Weights of a small GPT-style language model, trained from scratch on English Wikipedia.
Size: 8 layers, width 192.
Architecture: LayerNorm after each residual sum, learned positions, biases, capped logits.
Each number is 128 + 32 x the weight over its row's rms, rounded and kept within 0 to 255. Layers, rows and columns count from 0. Numbers have three digits each. The size before them is the row's rms in percent of the matrix's.

# layer 2 MLP up, 768x192, rms 0.0694, rows 575-719, columns 0-95
101:156144081112151163118177134156092123119146169108129136160073169140115176127208079091153149162145154084144139105106112155163107127063122165173128106112108079135071159120100112096093120145124107115079154203165105097163088122100117098183141142135162156089131154090095103159174162128135105078
099:115106114088185153112139192153138161087121096161119155136116123135178136177135146107087079106159122143103187115104167175103086145109094151122102119173142113142105152151098092109100113128100168111117102162138123140079109158051154115070125111165151097152149082139133136131087114164138100161
105:146092091098147063194157147137066166126073103131104179080158078160138130111144126117112091161131103148144109128120147132159209092132116169147102090140105113147123142218148158137139174155145034104193086057131139164177178065175112095139109179127164093161138165129117179156129159151178116142
111:099090176136126144091175172119101035134132114190162138114127163122186078113202135140172113103088120108117062178187130113107125104105117139142223132120139164139141129155134197165159209133146168117144083124052140120063176118141085147157148092103131162124139125084131157128116200130099139120
123:154105161121129121142162168076096172095182143149141166138142128130149093090176135072175110137091152153160156110115111109142110065137135122122126121181156122109076095086158099146113102120152113117154073121149143106144107127155103064171108072173129062142097126119128135131089109069133068142
096:148118142098069088100108108167089174104123145139106124151084164094136097119161165111143190080133171121153123145115131133124077050133129166125198139116153122156133086148139091118138155110179060143154069169110156129165165136137154124115040096121122108147150157142078147132119165167129158073
093:109145128164106128193117117069165119133136156129135114103088167159142056134136109101138156157127143055146059103122093182173112126152091116172100159147116105088148060106120167167117180164224124134169127168184140105137166115170110132163079144101151138149043162135137125094148186091136129115
092:115101068098153155139097132071103122088110115132174126128100065104167163149159123141129154118118183110138038159168084139123118149112122150156119153112129086131142167180118119100184123098102138190167161130162179179125106112117176175156216091146125119122105114118143099099186201143132128160
111:164136076121176141150077147093089147222042112114095105122153177161122116145181201089136112059068150129068123127114077140172154087104111086089086157114136070166170150096151095134101146116105113080134118067105127132135135075156118127134151063104152105132167113208087140091120119131153162181
114:103157088151118132103155176128120181145154142184115178142140069131142110106158126097112104157123074128122134153100126115193112082116102088083144116070189069153155128176155165137170189162085110180167149130081119173118130155121152107095118130077138161122170136079175065183156159160145111110
115:100175131230115058162134150075154129099098191113210127171148109144158082141144103166106173122121129138126169153103086146103125114153167052145096084109110101123108117132185215169068109097109101120132171161112095116119103166136135127092109130097120130126116082130162135130137092178123100090
124:148092148123147129113173151131126113121132092130128169103057158144130180134158139153150139123050175135122124151179111159144130133123151131134134144117121142073170162124118093126122135105141215142069159101080100147117114121145077033100069095189109130152124137107137133170040131075116145197
086:180175114113168094163095106144166119111159072102186160112146109089101100117166134165124142104097073138114126135095107119118153141169108078152087156078114068115120130179181122194157090159121103097075092139134168131123126212163101090171159138130101122163115106149112199207133133090171089157
080:130120129112069146170153132120175158111088152201125149132146042104099134113120123138126160071135090155149089129120100155061164092061140129102120126157121177196150118107113151074128112142089087147190155083154158081077123097108115153128163118105151135112132114149127189161141097139148108113
107:094156102152143177087139143111114117054124145167178102110158109120115126111143068109144130149151131121141109088140124141122144131069124096149157150120090128088122126114112068123067097104160154193131175165169126145122125148140182135135104186150141134154099096091139113127149156200072128146
110:115150141160087118147105115118126114119119177085149143141073121210117100179120103113101152099092161112174141099103126120151152084149142147158148124178105126097138152119117127119174107118065166176130141131165100075138138145081197159153172110110123114113109122085087106112109094120144135123
101:110106146155141087180176156164058160100110086129158118139103088142160162087113126150133117178137197147149132100116122161070117108136166159126190129173138107105073109136130109136153092118151086117115120109166137109100097092088175087115128120092131179140097091134132079097083170150108095088
093:131133194084119146119142084108094115147132165116131162036091055130136133065077100163102146172101136101145090080113145123115098151130146108119179156157192131114150113084141110160114134156122139083078139147120069114126128104104133093157142112105155141155205138192091068152083165111120151155
093:131133167127137143114122148084106060163184104151146186119150077079162122097136128138083132193168137092150145087132161097118158111103124071112095158127069121103127131120089143113143135138127130159153153163092189078120135135124091152099120075104060109138159182171093062091077083113102223160
097:131158138148092167091174129132115129138128103132169148129138091123140115153114152122080111145160118119117173134157084139114156128145179132155159122107116169120142056083100084165134156145180113109141136107119093114154102092122146122049182158111151203155126111117176133096079150179065123139
108:166158100109187129118140087108148149145104089107149170152113111135087142130166162112146110101090153108139170167095091090072169147143105151074132125051142073073148147149172148118135162067087116135120096131162143101117093101107035141103066068113176100156118144063153140013137141112116135177
073:147120137155105105114097161077105158170138080149142147109140169125096128133140105149153118153148076123088148071167142188088127134107164119104203087082132129071131169156107146066166071142130128149245083133080114175167163139148171126126114142115127129148138185082085073105162114137167132205
098:149113148119156147071112140149163122130189120204096104141156113151094125133083149094057074111059126123160136120139121137162143092075120150102149124149179174140111147158159064120120081123109180167117218108124082144141136057151119131169133165149121171078119069160101092110104170103153128087
089:136075139125162152099132142161137097100122133103086192092095085131143095100167143127048142168112192104122118157084094188122140157102153074171112137118161142154114211150100117117124089139165152159115107181140067176108169182158118056102116170096123141204054119080155125070154121109117117132
097:160119111104119082169196128049166146140149147095127137124200147138146194076065140104110094138116149132088143153149113137159130150147067163072125099168116114086126146140110143092118170180131127220129129154171094102148093173127099100103142114130135152105144126103216144140093136093088141126
105:132131134051100166196118093116171057139172154134093084071123105145180074137107100136120139105107144040121123117099189172150117064081121094147165137131162125092042135135183169142158110088098112129091164077152144092200123139164130117080148106133128159102108124163143134110137114118084140105
102:107185114072152098136114144137115110086121128141130110110135166146127138083119108142174079089058157189151095104134103075112169097152072114166124086168118127078140118149098115125074128132133142130085095151123121151191135127150190127136139110074104138082163142154156160053120095110119148132
101:070083121099144186060180114088170074120079155180097103087125121119097097120170128179119118130155195089089092106177176125189085170159155119162098160145109165126121090170136140173090121139187132132099099132121121078057128151033115155063113113085136165132080171130148153120075085163095114115
097:166103157091124101142075144143126125139180078143126178157052072129112123154069123099167071123093122191150191173108071156121096099068112100135141174125134151120098126152148155149124093053158100156157136124070143086114127153194126086112175118133118085127106122126172097132110125090147158095
107:140141143189128088186104159119085096164148089118177131077145136077126141176179118083070100123101139103123171112073082100119175086162136144084121139107099123120084141105082084147148083153124118083128106085088128131138160084128129127111143144174147106163115207084173105074133102127069143178
110:159098112164135080118066168175148072144091090127082132148141067114166096183176104162141110135128154157133106089186067103106157142136167092158092142143050104156104111124092119106111137201122194134114064134208149157093118177065129144105113166113155121172107127145079205082125149110139164144
098:098119059115081168088101111159124104071151162083149153172152179119178169108143144140153155065140157114099102129136078113102145159185155149152169143119104118109134105116153090171117126155116105109080148168115111107060141078152098112103132110127144160119126134127080160112113117222127131133
097:112111176184151123127079140134109134176156089117123151128177108100118121147158153172058148148128206211148131123153111161146138141092164070149153134133052107106128119153135094092133110147125149133155088112127171139066196127111086175099115160124188125181110107144094119119107135100137128153
108:159119130129117079159149079150173123154147073097137159170144193138103166119214085096178149142187127101099145152153146141107103097103114138129132134145132089103124165144125147152195119108153119094144147126086168075127109131120156096145140158125166167110124129178140127125115090202113149108
103:113160080132153061170120147094122126117136063131048145121149160140085190124098161153156065121086160128148165076164085125090190144130138090135145120161122131126186162138116144119117124085144166104138131156168080182137124111133114169138145152153170122069097099207107115148104160157126146078
118:110118088129067110147131127085090214128108124104094109123164130115086179149140068133143051126140121185071156063167084122087108140145122066112087089119122135172172150129164144110115110130114150093133100166134063124103105117115211134145135136158145145145115177084112086128203117094150171126
092:103113120135144122167096078109092121093134136091131100197184164098143168120191146150123075152068077150149123140110129098099161156084128146162072148106126126101154141147119113052140103132177148166177148135155092084166173109119145125120135169128152190113099124071082158170139131153136154084
116:099159202169196080085085080117176117105117103138112107154123134189165125109128060088134159090124156093172147110114112157120150123106121098104176148143216093063124150152143100120079099090123171103082137173134150108130191118106133118187122085092198114145105099153110120156148130103151132179
099:137156134089138122144123102113106134173090123153141146133131121114138072085142096189125125188162156085215103126145119093125158115123153140109137122092134099162159131088113101162192113144165134165106117112127118118130113099040140029133086133096104101143059175078140089097194141070057112165
117:155089104144140109146143072160121094127138059100183170133142146163175084123083097131118114123153057091114097109131115178199123137086175141105136171150079127063138122145180148193137162121122136139152126127114113093136110109132164215166101196161071066147108126130106137077154124129168165126
106:100115155140129142176116132128097136184145137114139134119111083111134126132129078179154110216066090093111123104150033149146109107126077080152184104131126156159107080116111173066049084117135072070152121100166157143143070093108112141128130181128165170169107110130141161088151136143122112103
106:188101177114137068113147137075140127124109095115132153055098084110116095129170175065124173129091107189151147127092116178128154182144118116162144158137089157115111130087087096147156152079090200146122126149131144150132141119144148145106132126067147210156085091100096124150120103150072197149
090:148118167122127057141140166083114123124151122193111100124226119143109115081072154137139099111148145174107131139163208089148134124120178123077098139083063148104152124177153134154169160099139110084145102112155170162186165177121138157159118189129119085079141126141147098107122178162125143130
108:150125136071047119069097153067087170216110130161190155119141135092183127099075084139123060080096145128098093153127116095055166148169130101105124190117151136080098117088120129147149135155141118168149120127102160148074143126117101120153128092199125106135110126103140180162139109140121139106
100:127174113100101077156154118146072097106119089177074108103162171101160110132165107059084167075140143128139098097105137143119195123161135136097121147046075114139124121200053160102121089118092174099105103143120121097156212168164138150124077108125115107109138154159097081159161162147125140112
095:116129112205110124106152119135142074101145150135121106110127149122084178091066111108136129143102111141128144096158091153160183097103146110184145078187160171211161142112159154127131191143145137086150152115159188109079150082104157128147143114111147101152200182156190088076111129129126178106
097:116119160134144140098152157138152129107141111153135142158103120078133069144136136150051151103210107089084111113151140156119189199102122098097117144082125147128138143136129122129164115163152115167184122134102128146168179158125148108149168130161102108114162100082182075146124197136159063134
100:117105113166115133099098147099130120131171140112106142127159131111143135156090071173119142134155120120083095142078132191087193085118131135111070069160126156090136124142119173114173152101102128108203111153119084138214134124154136141125128098155132130209111175103081081108160109123152140136
082:142206170108133078146135130123126202130128104130153160164098106074162109142173131172155155113061091155109144142136109123135178114137148093094169084114095209125147102189131086117129098120100061119123109144111124191095170092117191086093109130135097118168141146159185078148118111150131145111
103:077151121142126132130143145163160130146139164153110113111072090126063091063155147104076166099166089119135160146154197143113085154141132104196202164126135117107102144128141162143141114137176107090172201136119183114038086145115096113119144118085096192139125075120155116115095121150127091173
104:124039154133068080087114132106144101137145111161130092099164098113102115130124103178117128176167135147134127133054141112108114157147153128118058098119150142102140098122184150176156129156084152116170134142107121148127130144106055135104132142110147111097097126106107117127131170147160158164
101:148088077106184128186083116073145123147158133179132117195122132150169126128173117113099109117178108109142123086091100079104085077193144135141102175134125105058147158182120152171110155157114187106083140107098120166149127080095123064088113140116116163182062175128142129071158114089123115120
099:139172069135144104162143219124125160180169158180186087154141106141141138098094156062097130123119122126127112152100075138094129134165068085129106121117066182131105162152168129101116088161124124139179078134087134087136087144130183146149140116153122105135123107162146142181077133135172134093
107:124205140130123145124130163142083105127145175101113064188122133115195140043130118174130139107174194125108112142125115176180125100061110127153129154095154118141125148182176125137095117109162158140178112144080138145119141176113129126093125135138128151140140071152064095163143132105121097124
106:133168077132124066119148150123151098100087136104097136150153132164083121086126122160170123095121137130091092112161140156150099137099104115145115097101163096102128175134172136160106101108098196183149169151144082081145109115151160078190126172110146144122127128091125132129105100060180109130
110:114164113126142076088112112093189138100089096092137116128136110124126135112141151146154133106135130159129094157176108160133195101113146166141162141104200135130124095131162138126155108165119177147114153075161095170044147129126044062120098107077134158167150109121141170148064169104142116213
117:123118150110118048085134167105124139137150136181150160131084172132135168105146060145125092118150121172153125096116146144111180155060170132089156099063179190111159092199111105153122132176177095132128166107173088147160134145128163079140144149084161158147144185112114118110068161139040065126
087:165143135128162100145117089177145129139132106101084150139157178175112128102166131047145124167094131151109121088119093127097148100146151118185102139073111134114132128122185149133104104151089108126132211109076084181097123124182147084182044157111134065147090111115125174108173120158076131157
084:134193096177120150120209195174079130151111150177100066130156144112095075143160116171134143178026093184072146110113147154148128094197131136095058110083110146119140106110135095134166100109108134146144113142096129134173129118106166152177089117129171133115134125083132085190166113129111118103
102:161073088139141155172166132092125102118131151065091079162137124078128142125209066142117139157153160164117080133132141107132197099157168158115112118142129090127135111126130145174101133157110107108119107140126144146185139132163053125089114137154189119175067139134213148099158083189154159133
082:104091209094183176167171118104119166178168142188128129126122087090137119113145156145164062115108150135106145104160109151134119104168097097112075129171121166148095145120132103106122064104100143117132120096125130133192102087123090156147182176152104096167066176061118143165078084120175085143
073:102118134117099052194134134100144098108158116162152150120092095068153073116165124103145138155097165159131141082189061117140172148097123152087085179096135122106123105108136160120177111071141134112124084125085143201157182164112108150158173099098180132111085147095149117176103158112138089090
099:104119184128165135103113102147178144175110129139150153103112064117182116134081168149133093075070210138095137202079137113147130190063124107152130115081178091095138097115159117106125190138155124095148146135144072137116158183199116126173087110112067052125157163135132131095108139161177068140
095:124137141080104090103144112098117151121152117233138135155195126097153036149122147133120123166101135144129208182131139150112085116161080098167124203122167084135129141122187183126180147183139117125126116181128097110078168115113160148190095178137148120100125124111151126105135068159123124123
103:086120184140116150091133113113163110148144135120109179132105076090172161155077123149124087121114174140148154135136110079121085109083171127126203120185172091125149176105123093092208180089106146213112103076153094095209116132168145127122094121091157145073076094154114077139119129060133158146
103:142127169129111163126166160240136096122118134178091113087109146110112162193118079124091149137138112140144188181082128075154124160132124118168125071155121181121148157196104172119125142149138107104171162150120148118159109110148128174137119194133139130137107105173107102115141175144116142118
116:147127060130115165134143096144115141136106109157135081112161199112105112079135130118149137162077137130112089182117133162118154163166152129103186092120141140129174094087150162094149150134168171060145205066160145135097127118093083130090113149061133169100175146139166168110117134190103181057
081:135113082132095159132164086110109124135131109156150151076097112061113165130177138176210161158187082055060128144130218137074147167173133077122149135106163140116146108084079099121105130104128156179086103166145119101115142160118124148084139068111125097109139135123108107123133165154060131128
090:171158154115150165190152141029114133095179156180120161098121095105122151109152106125125137129092164107127118151153140140176158144163122137133124167180092139166155115096108105159131113123135095164142091084109162103101136207123100126109116126120127103100078110022153043136136120104077061129
104:098169149138152074070139099143158146121153114138128169144115073130158223108149165122183075131113093183120095066070108119122191154080121108089113121135132092062102137132102111149130129107124159149121119156106144117135138133116127129181086092160151131215149148062112124153098128130110100132
109:125114095104128131164073135111095175170142109144082105104110105104126095092191141069140136135166135062064116161160129118155102095102141126113201084158094108124120123156085096108125090157130193111139160083110124090112106155113120116141201095098124145162134162148202080114178106194139083057
094:146156149096112122173117171141162177099192080137113108127126128098151100121121122110151126178092160124177106101124139088154116091114097129201127076058205178152114118177149148163126115107124126099083158208177125135094124132143145134109165135178151086188168084141166131201154150134190085107
108:150207138144219102133131116118164170178139163075126139145110108109072177116077095124123168152088145183128202129079179125107121099131153114116025136124095110083088108142110109168127063114124104119129127117152146129157103126122091140118094183135089073115107134110037116106146095059198116109
104:106125090126091104111179111171107075109089176173119141103121134143115141081136050211175080168134141124119092142105124131153162135147149157081142075121103104087133137083098168122113154160135135129119123095130141094154176140099148133136086087148138161108092125131130145076125124134119114122
090:108087145068111142114104101119093117192155169176096116135186129127065173112107125119119153159114163097112145134106085162155151095134084097133124109172126068084142182098105155128143139140115063177146179184134120112149076086152187112159066156188133149089085157166152080151096136073150146092
102:094074144120156122085104107110106130101145112148190163122135128078136132171116085114095117103067164106097090111154184108138161174145155185122163114078102134130146079115122142138145100193143116116039145098174126188140160175163106154124156104126166116140098107152100127145153114126104098150
085:139097200093128092119149114106088109129175095109139144145115138187104174120098093121104127136200102115113197124075161138101117156089133101115119152184150111156103119106178088104116123122102133114172063165165077107140205056169148071068134055159105117147216107122092151181150159073121112061
074:127124069107159162070168146133107065117138121143085107141159120111177137161146092071114107150122136105138112068127122128043101147163141129137118148128116135093104144110042159127141102076119130124151120125101067100051126175129120127092159132197115141164193066098065096077195157085083088111
094:110163099146108129129184132155114127164115043138179174129168130116115105101113179147071084075072173145095118091113130135124107129147101175134097077126109114130107117116189104084156131124106143098132152130145091101174131117108146173196103172082129113138169170093105124109143140146144147166
114:136174135086124095100172127138145101147145137136201167200112162100181096109108076141138124137096126135101135119142108120155130136173092093140136128172180133085126105169134197187122112111141130130111140168158109078156111089143128151141051131125155115165078104160076150079097101128153106133
106:157118149112155157132061126102202092187156130095161093083155117079073164132160162119130065130106111136154114106188073115172086135088107141114108092099163157089082111120142120153120097121091138067152138137163135116155098088226147099094153146083099123154190157137123098183156133179140110116
108:159154139040166140093166161175100151172065177128100115057122123161122102164170079103083144098161138122098058168111131121136123184123127129115124154119147111153090117108119129120112109097138137088111153125086079125174136134137150084150086135088104132173134115198145136119080108182178112159
093:164084140108127094138062126124167142157158097145130156066173163182117147120090204103129144123172161118133125170175086134078097068193179129094219130163099124071136110173127159121113131068191161156124133096137139112118130138071068168102112129096181137139122153151101195130116135122085074159
104:108055169100187062120126162116118124118168090175164107108158126107071080148128144133076166158132109114180142175101218129152124168095146122149130095140200143142121169097161099139138105166082141162155175143082114180092149157096119099143108121159161141083134169157075068153116121129192102108
100:150106115156133106173144173096123124159074145103146186131132099144150148108134155098071116078091154098120176122097099162169094110169080128080163105177075064141132093153128046155106122200171133138145136126154066139145121157166089100136206154147143096133086175151096128083133130084121131113
093:074104152110129104153120157155152106094115162127156145147109114099134161178088202178133166134128134136160160170141142131114164102130069134083096038147158187104160128153106107146107113118113156131048098124113140143089142167162126170165152124122058173085179144105115169086162140142148071172
070:128186142127137096110090200156079107080135107163116193114091151129111076145103092080103211111086155061189157134119130109108144140071098143087148098128140056125141129107141101132117119172087106096081150122137199079138125178115150124130107112119165070124126146147208163155148146136171204153
122:200122076112139140132221095190136135182096140124122110133133111118108160139120073123156115108101115153143134137155134126065123116151175179122078134155151130150142114143145150134120148113073141160150126108211138188156152129137097140067098097113134083111103153142120153098093179119118104180
095:082076127118112028140088145181124150104163089151123131147116151100113075122100097086167047082148168166125105146154135074086132158133142118096221079124094126156148102165146168147123189162129130122139150159152070160104186119146161107125154068172128122141120078185149140108135147148124138098
072:096135077087149158057107137077102094150099109150148136128081113127106113104130176109122056172119098140113082074133070215141205127074154085144072191172141087098136062195186137070130131134099143163111119154098153133147140141166139144123080112086132088117097088081130119104160108121133113098
102:138086088089089144090163110125122155064177125172129132087152174191129130134078125145091092128109120133207106123084111150098137132108136106176120189162146120144099099171123153126162094136180125114145187119170113091037136114089136135113102080136151121088145157144141113171131080124136132162
093:167074104142046150117112092079145165101178108144135159152141127142120146119156075148156132156137065157089168144078139139111102122086104081167175128110125138095169134127080128146106095122121134122153122148147098103119159143095126071110190108112107150162130088125182140099190174133190117129
110:071105195128173153093110120168197080147098075186167182149107103119118119132156112148135131110153156076119158142080163099109141105108131177154174097086090116107157126131142127099162165143129214112146156156160129164116113100107137131137072115133123168202134088136100099179128170137153121110
099:130159143117102125080126103118118120133155131128086189127089095128142112159164086142147070080141115179133159090091086130132108088138126178110146164084120109101140138155149111169154165128099122181152115140144113132065140131146081106144107142054135099154120137089127149133159172100198105174
104:134118109169157156134120101115165124127146189128108139145072147124084130093090100080175152153134185121156093155123113143132183079105076111099064139109087151139095119102141075148156110120161164068065125107068094123108156106165151132114069144154106089097125167100126123127154134138192127163
086:107126133142116129139140099148141107131160023134160115093189126107161117161110144169184064141080127163109171184091116124115146155097102162174085188088112156071163132114083128092087162174122117118120125119159125103141106111099107176071194142081175186108160152154097108161135115225054116118
101:130103166162114178022137122136105125142100076160063099167131113141108087096143142067110141147137129142133067088063086145114125189136153146126093064110107099137145151149131066096121057123117160141147151158113119141157121104109102135159106113093074175125110133150113079159169169149068109217
103:174132128109089155150137096178119094133141164177184142102117133105157133186096153099050131218225147124112113133083074142145132126134202119089111067145107134186061091155153134157158135130098095131158085126113180106168178120086113050134142100160097160156116123160174123123128109107159094148
085:137119154162159181059144122175165113185105103100108152149120193104077179146121139124118138142116145131107109128158020149117171150124162139132042131071118160151153119160170166065099102183173113129149100174125078144052124182109086136062090146132190143119116157102134110063146151169180144103
100:121148165110149097121181073112128191206154156165146104129158161155099199153139160082161103115198065148165154145192131126125111097114140110103174152137163118112107142158134127135123127155110163087119119182164127191092115190099120146120107085149121177160107096116089157138125118184103114151
100:107087144122133106166158107141166167074152121108148104100164125154145118150147081145118040137096139165111112104194089135099177149112103107106128133092131119097184142131084097120118158085162123116194157134143138163129165136143177124174156121144123148155195102130068123128123198097124169131
093:143096137089139151163161167131136170127083086118152109106173114126114131127140102131158106119143139110154138173134155167128117175125185117149117169102160127151131071178164108167111097128123048083159077096082141132111128095127102112079168103111071196182106128134098054108112160121141096078
101:178088163101172134084145143153117134115137146130176119090091112146080158170160125093176092154131112181101110136074080105161182122138045168170109150159151114120123133123128100138064096125140157111185146156114150075133136119105155133170157131154136131078130142095057122166119128039139107153
101:114095109126116159091148129161114077167142056127118086106139134073073145085171064101159117146126071132078069110180139185167175141112127101125148121103072148104124097121079134093148153135117080139151165136140110140131108081153121160051119107125111133104154150155109108119114162186098117050
093:163118073120095155107171124119116124114082084143138111094067122156152156114090158119106141143106125107126112199176142110123131130064155156201102114138106109101131162168148068129160076146127116082091067125078178118123118119084127055137170088123156148119137121161101111131127154137129128093
088:186108184115122119157137122066213125153125083175141081174123165146182191164115166101125146107108127133160127153165121163166071086085146146171178114093138100107133118158196118138196178134118098148121116114170119122115118150161101141171121091177075147133166082135068081151070122149159187180
078:075131067118179174204179104133157128145138124137145127111066142088109129155223101147108119162128133083097105133108074125135154178129147133144172089095101113128180147146135114115209058083163128101158141132185133164114170156112120205134149112078126151125143143143089159100151127117090131146
095:168084138168124204158196138120152136104148127169140097114109173095139075127176062125100118166134081173185162139062136142108120075158147107129110148140130137135140145206053136160115169147121089124179126121111131060115124168104141154099129139109143153077091118143124139135138105142080171102
101:160110108077120170069185150192112162098171142102097107087102090154142084116138112200221140130180099131168127092101138133105141109131090138175080129151053158131148091147117093198130139108114168120108031177132129106139167118140146161127077136074114145154144167129080067147079135115132134119
099:073158046103129117047120131136119112108060116117165135170163083108122158089134124081142114091087157156109162139107133165156103141096125138061148149150132099087149132126122089198073169128131155121157122161138146156122152161045114114087139138204089104149159155177133084185081159128134150136
101:153154138173110144093130133208127154129079114135100146131118126137133119143129090148133092178101091150109138139072091128118092136121198093081099174122101165175106192115188142147174144143144089103102154165136158123212144150113133111187128095144164062137094124131105142211135105115183138124
112:127104078152123165165098165058082129147129143143142088141160168170174180114123093162100080114181134117088153114154111172075162171098151140182118133156134109118074146141125111087164128159141156133138132144186137114137100127020151140145172137136170089141096064107053193078121134153158138128
110:172086134062090141159153076092090162129128138155158161177123119160130101152157125103074124092132126113111154120122133145163114104112122129168169156194114142120119143187169152142096134122112112123114121167081153111142109086100119149134117078144078123100065129109054143164113173057067088141
110:109110129132139126155108136120164168139105162106120119171165131143177118120147081128135114143152120156190158127140096186141179118079153147151109154151123107084161094101160135137172138119139085101129101078132106129178085054101133098120093121108165139112114182169114113099147194154217168142
099:112110084081152107049108134156058061107212157137141133082159133082107170106108116089123182076157115151109141124083139110086077133114114186098151122140085089091167099117160165191121147175135145086128117125165150179067100114154133149135140076133185082125112128099145137190076115122134132113
102:150161101111097113116134184134160169124115183139147135036155142151128149119129100146124109102125165167135123107149162133060189116137148126129187135108127114146139046176124158122172101105103153187135101166141078138106164112073080141092128093137086152081090117125173172157119166077091156129
090:135080119112117140093105125182141152123110137161157137161159127105103108100192126021117082184144110110150122187097110143075161133128175187124163124154120055172119152184105116120126141161085117103129094067154194097079128155108150147162079081132135175094066138114154089093144108086160125110
098:137109143108127153153169107136152127131093083106126161069155186188053140135094163084164123130208220144132129124110178065111164085130103152124143120138122115149136110144142137148101083122168146081132076110204128135160122120093093107184156182145094206153140139144116133090140122135135093111
100:090132087079144098113144082168129063071135200142099164117094121086130134174103090171069146152125151110162151089105068130103183136067145076098047084130130149097145126123121118111071085148113120130147107160180142103147120139065077150118086113124103170158167134131166149114073137108138125137
090:168165136136122077201179149115117151105118129103111105124086086154105114098114090197160093164134109172095212126097067156129117141119144138170089098157137084129137092112125146138140129176195121154092103159134170180169136136107147109128097105125091156155077115138134128131122108103033133151
108:148174137148101100176113120138091092129133083182141118090140139147138141145092155149086121173067145081103128137142128114094108170089140107124121174167130154130108120123127160157140221147140169148122134144120205134111118123147063164145134081074154157136129110153111142120085179165149147146
105:118150168142104101095134084102136178162140148122176138141107154139145145088154157109182143096139148177121107137124148159137179106172112133132135137113209175054154132144122104080114169130154159155112120099180150119128089094155144083106140115080142143093152135109126116128075100102091100121
102:109202088165087132153098144141135166104161166120133100150093082072120146175083050120110123108139098152183116097202141076103115169135120142111057108136129100138085154101104180060137160145102106140127111140142161116179124133146141109113097122135211089103098098126075120140106135108167135148
097:155149122090090077172163108122100125119101131111123119148090156089174115188100092078220110111168156092164135131184123125135128114153114101166077096140181098025161107150116210121161104112137174083144112147121184076099131118172119125163147100160122143108118088123172121073119129102086148125
097:228187186113119078081143122170092116138095136103181143184095133114096115169098145169089182124080166106184114123182112095118165112149163092126077089191111091125171089133142161201119136194166106167150133159077097128145182174136122058101127111137135105165069120139102147101111108131160085135
087:194100112104102190127145159123120187133108140157161154150083140124101162119161147083135084111126075157173166160100150095141046102180106166075073088138108167115162113182115125140055097134155091099110153137159097080084134123119098110092149135136133129114103099159158157174112145114140082097
098:144102108097180110066073139187129171083121124120125119120168150078084099083149088119068091139092125190118104101119097132105165117123104178076152122072150079132124118144118155089149152144101136118091114120207120154156162127118156175161131084117105087133084144122143128110187124187091177103
104:118163128130119143119071105101119121139161111215182138121077110158153097101083170151153114118064142093116130073168113067169146156153094061135105158134145138157115111105202093105095149095123186104116123129117112049152116160154147221141119138169177147151100142128148194110134138096102125142
089:136108181116200164185148104132130104140150102160137115152112158116116150155166153218180084139105143198124079158157121126112222135153145192151117075148159135075120088102079052161120109165183092118122120151149169166198150092098172123106132141098076195094126180137161168113149192093082163101
093:145094143123134144143100156154147158112061090184112162133110058142083080125149141134088132163094078148132159176148158097125181152087159137051130096150094129093135132129135164133135104096166140152077062190084125125075155079107090146152119115164060101156127110154096137136096150088133149101
112:137169130174137163120132077017201166115134136112168121157143160137160185162078185138107166116167166198151080140163129119144157148083119162129155099177126142158134073113117085152157128086159146150090155098108082100153137143133138139120058149180065085162151117106038175083129099180162138121
109:050123072125066152143154116122128091134127092154133154104176151104159144165098134114080084089107163093092120080125121121087140162114118152091142113152156131088107115042083139114057164167150110143223159176123175151145174161105171136125068129148177135118129184106152130080076151143125093195
119:160181114165095181098103107134125081154151145096159090116119109127130124153126097101130111140079168143113130113094124088094195150170105116163161145097146052133174128155168157151141091063122153127109075120073149145170091129119079196116098157149200137089133137066121106071139149147114116159
109:131145178155067169152067158104157050161153145109129113145131127156154130165124143129090095109117117095122171226123125140195085162108132128129042080141122095077139095126145127161116080100130129180090174125161163094189112102131146186172119107110101098110118111136095183155100094130130160141
099:191122116081090154088179133093123128161115090153089130061166097099152068112188129145147141074133044133104036099133140147075099098086073076135159134166095131130091131095158118122152115183128130153114145066075158127126152176115109153181141092118146098156117123125185151180119145141137170120
108:148141124129239132230125123147109127122108134154129088155189148154096095158195123115166090098077155152140152136138170125140079125116167070141113169137068077208097169109157167163099145159143126071161127151116159078086062156137148094140153153170127159079066137112120131174100109128141095159
116:176183110113110153157178158090116109176141151134180087090118107105152073108125088106160115124172102155071111174126119100151118145082072109159081139101078150102139133116130108178141147134103104151163150136153118130170150136071175181181124148138127078130143155118122150154140108166095156131
087:147133080142093130132088105144057127091116111181109113117136148099170146149107126185141100162075138159087121129170131062119138131092143101095120108131073184178141173153183115100135081175095129121136103128099156144057161150107204089150084115158094104171149159118140173155110160116109104208
103:056197133149169108124145089082146132108095098094124152136118062142175116135050113116168193127078098098138150170118074112121124159137123098113128155180127109161135135174202150094167119082119166113082133164087132088095099140138201109117092148127130163176119098116088118085173098065170117143
113:088047155151135130075166116109143106171160129157072081115118119121115041068158139077165168122111123099077166131133120167151088139180148139161137165075134095145162120123144091129163064159191137111082088119162116141141197202137160140137152132117113126131131101130133150187158131130110111127
091:125104177168181097123174160107147116117111100148126146141098128101142166052097130145128210147113116126146127158096162183128122128153099133146174146121118143125163146130140120160108106144130156178041086073054120120065132140095132139154099176086113093097086095042170125095094115169157086176
098:130158096099123154158127116106130119072097151129150158052120185106105093059129128136121103166140111092165140141027109151077143115140155197142099131116196162175109099135168198159103111126166117183174125107146161092127112126176110117167128146106094101134120125120063166118085141150154092164
097:114151141138145094061112116065079105098174118164117117130092080075121059123146141124111133075109192065133161140102137127121136103131108107122105174099116162100119152111162105159108104135175099095101133122167164169176140133164168105083153095135124093169139140146164127154117103152148119135
116:162115095165171148103139153091198133124129083124080069153084121161127086103165147143132108079134096101124131132146146104092172199139147103143112080164092101108129088151083163119107085172144096067086136120133163151096171192185139096167098135111051101088146125119112119125125093131101106129
092:129153185180165140111133123078144138138150108136184102128125172110142155120153134103161167081089082190081192133115124092143156056137157066201111076149168158116155088088110112101168147181088148128155171134126170127134139093104162155151157160157143134113169132118107093151160145120090137089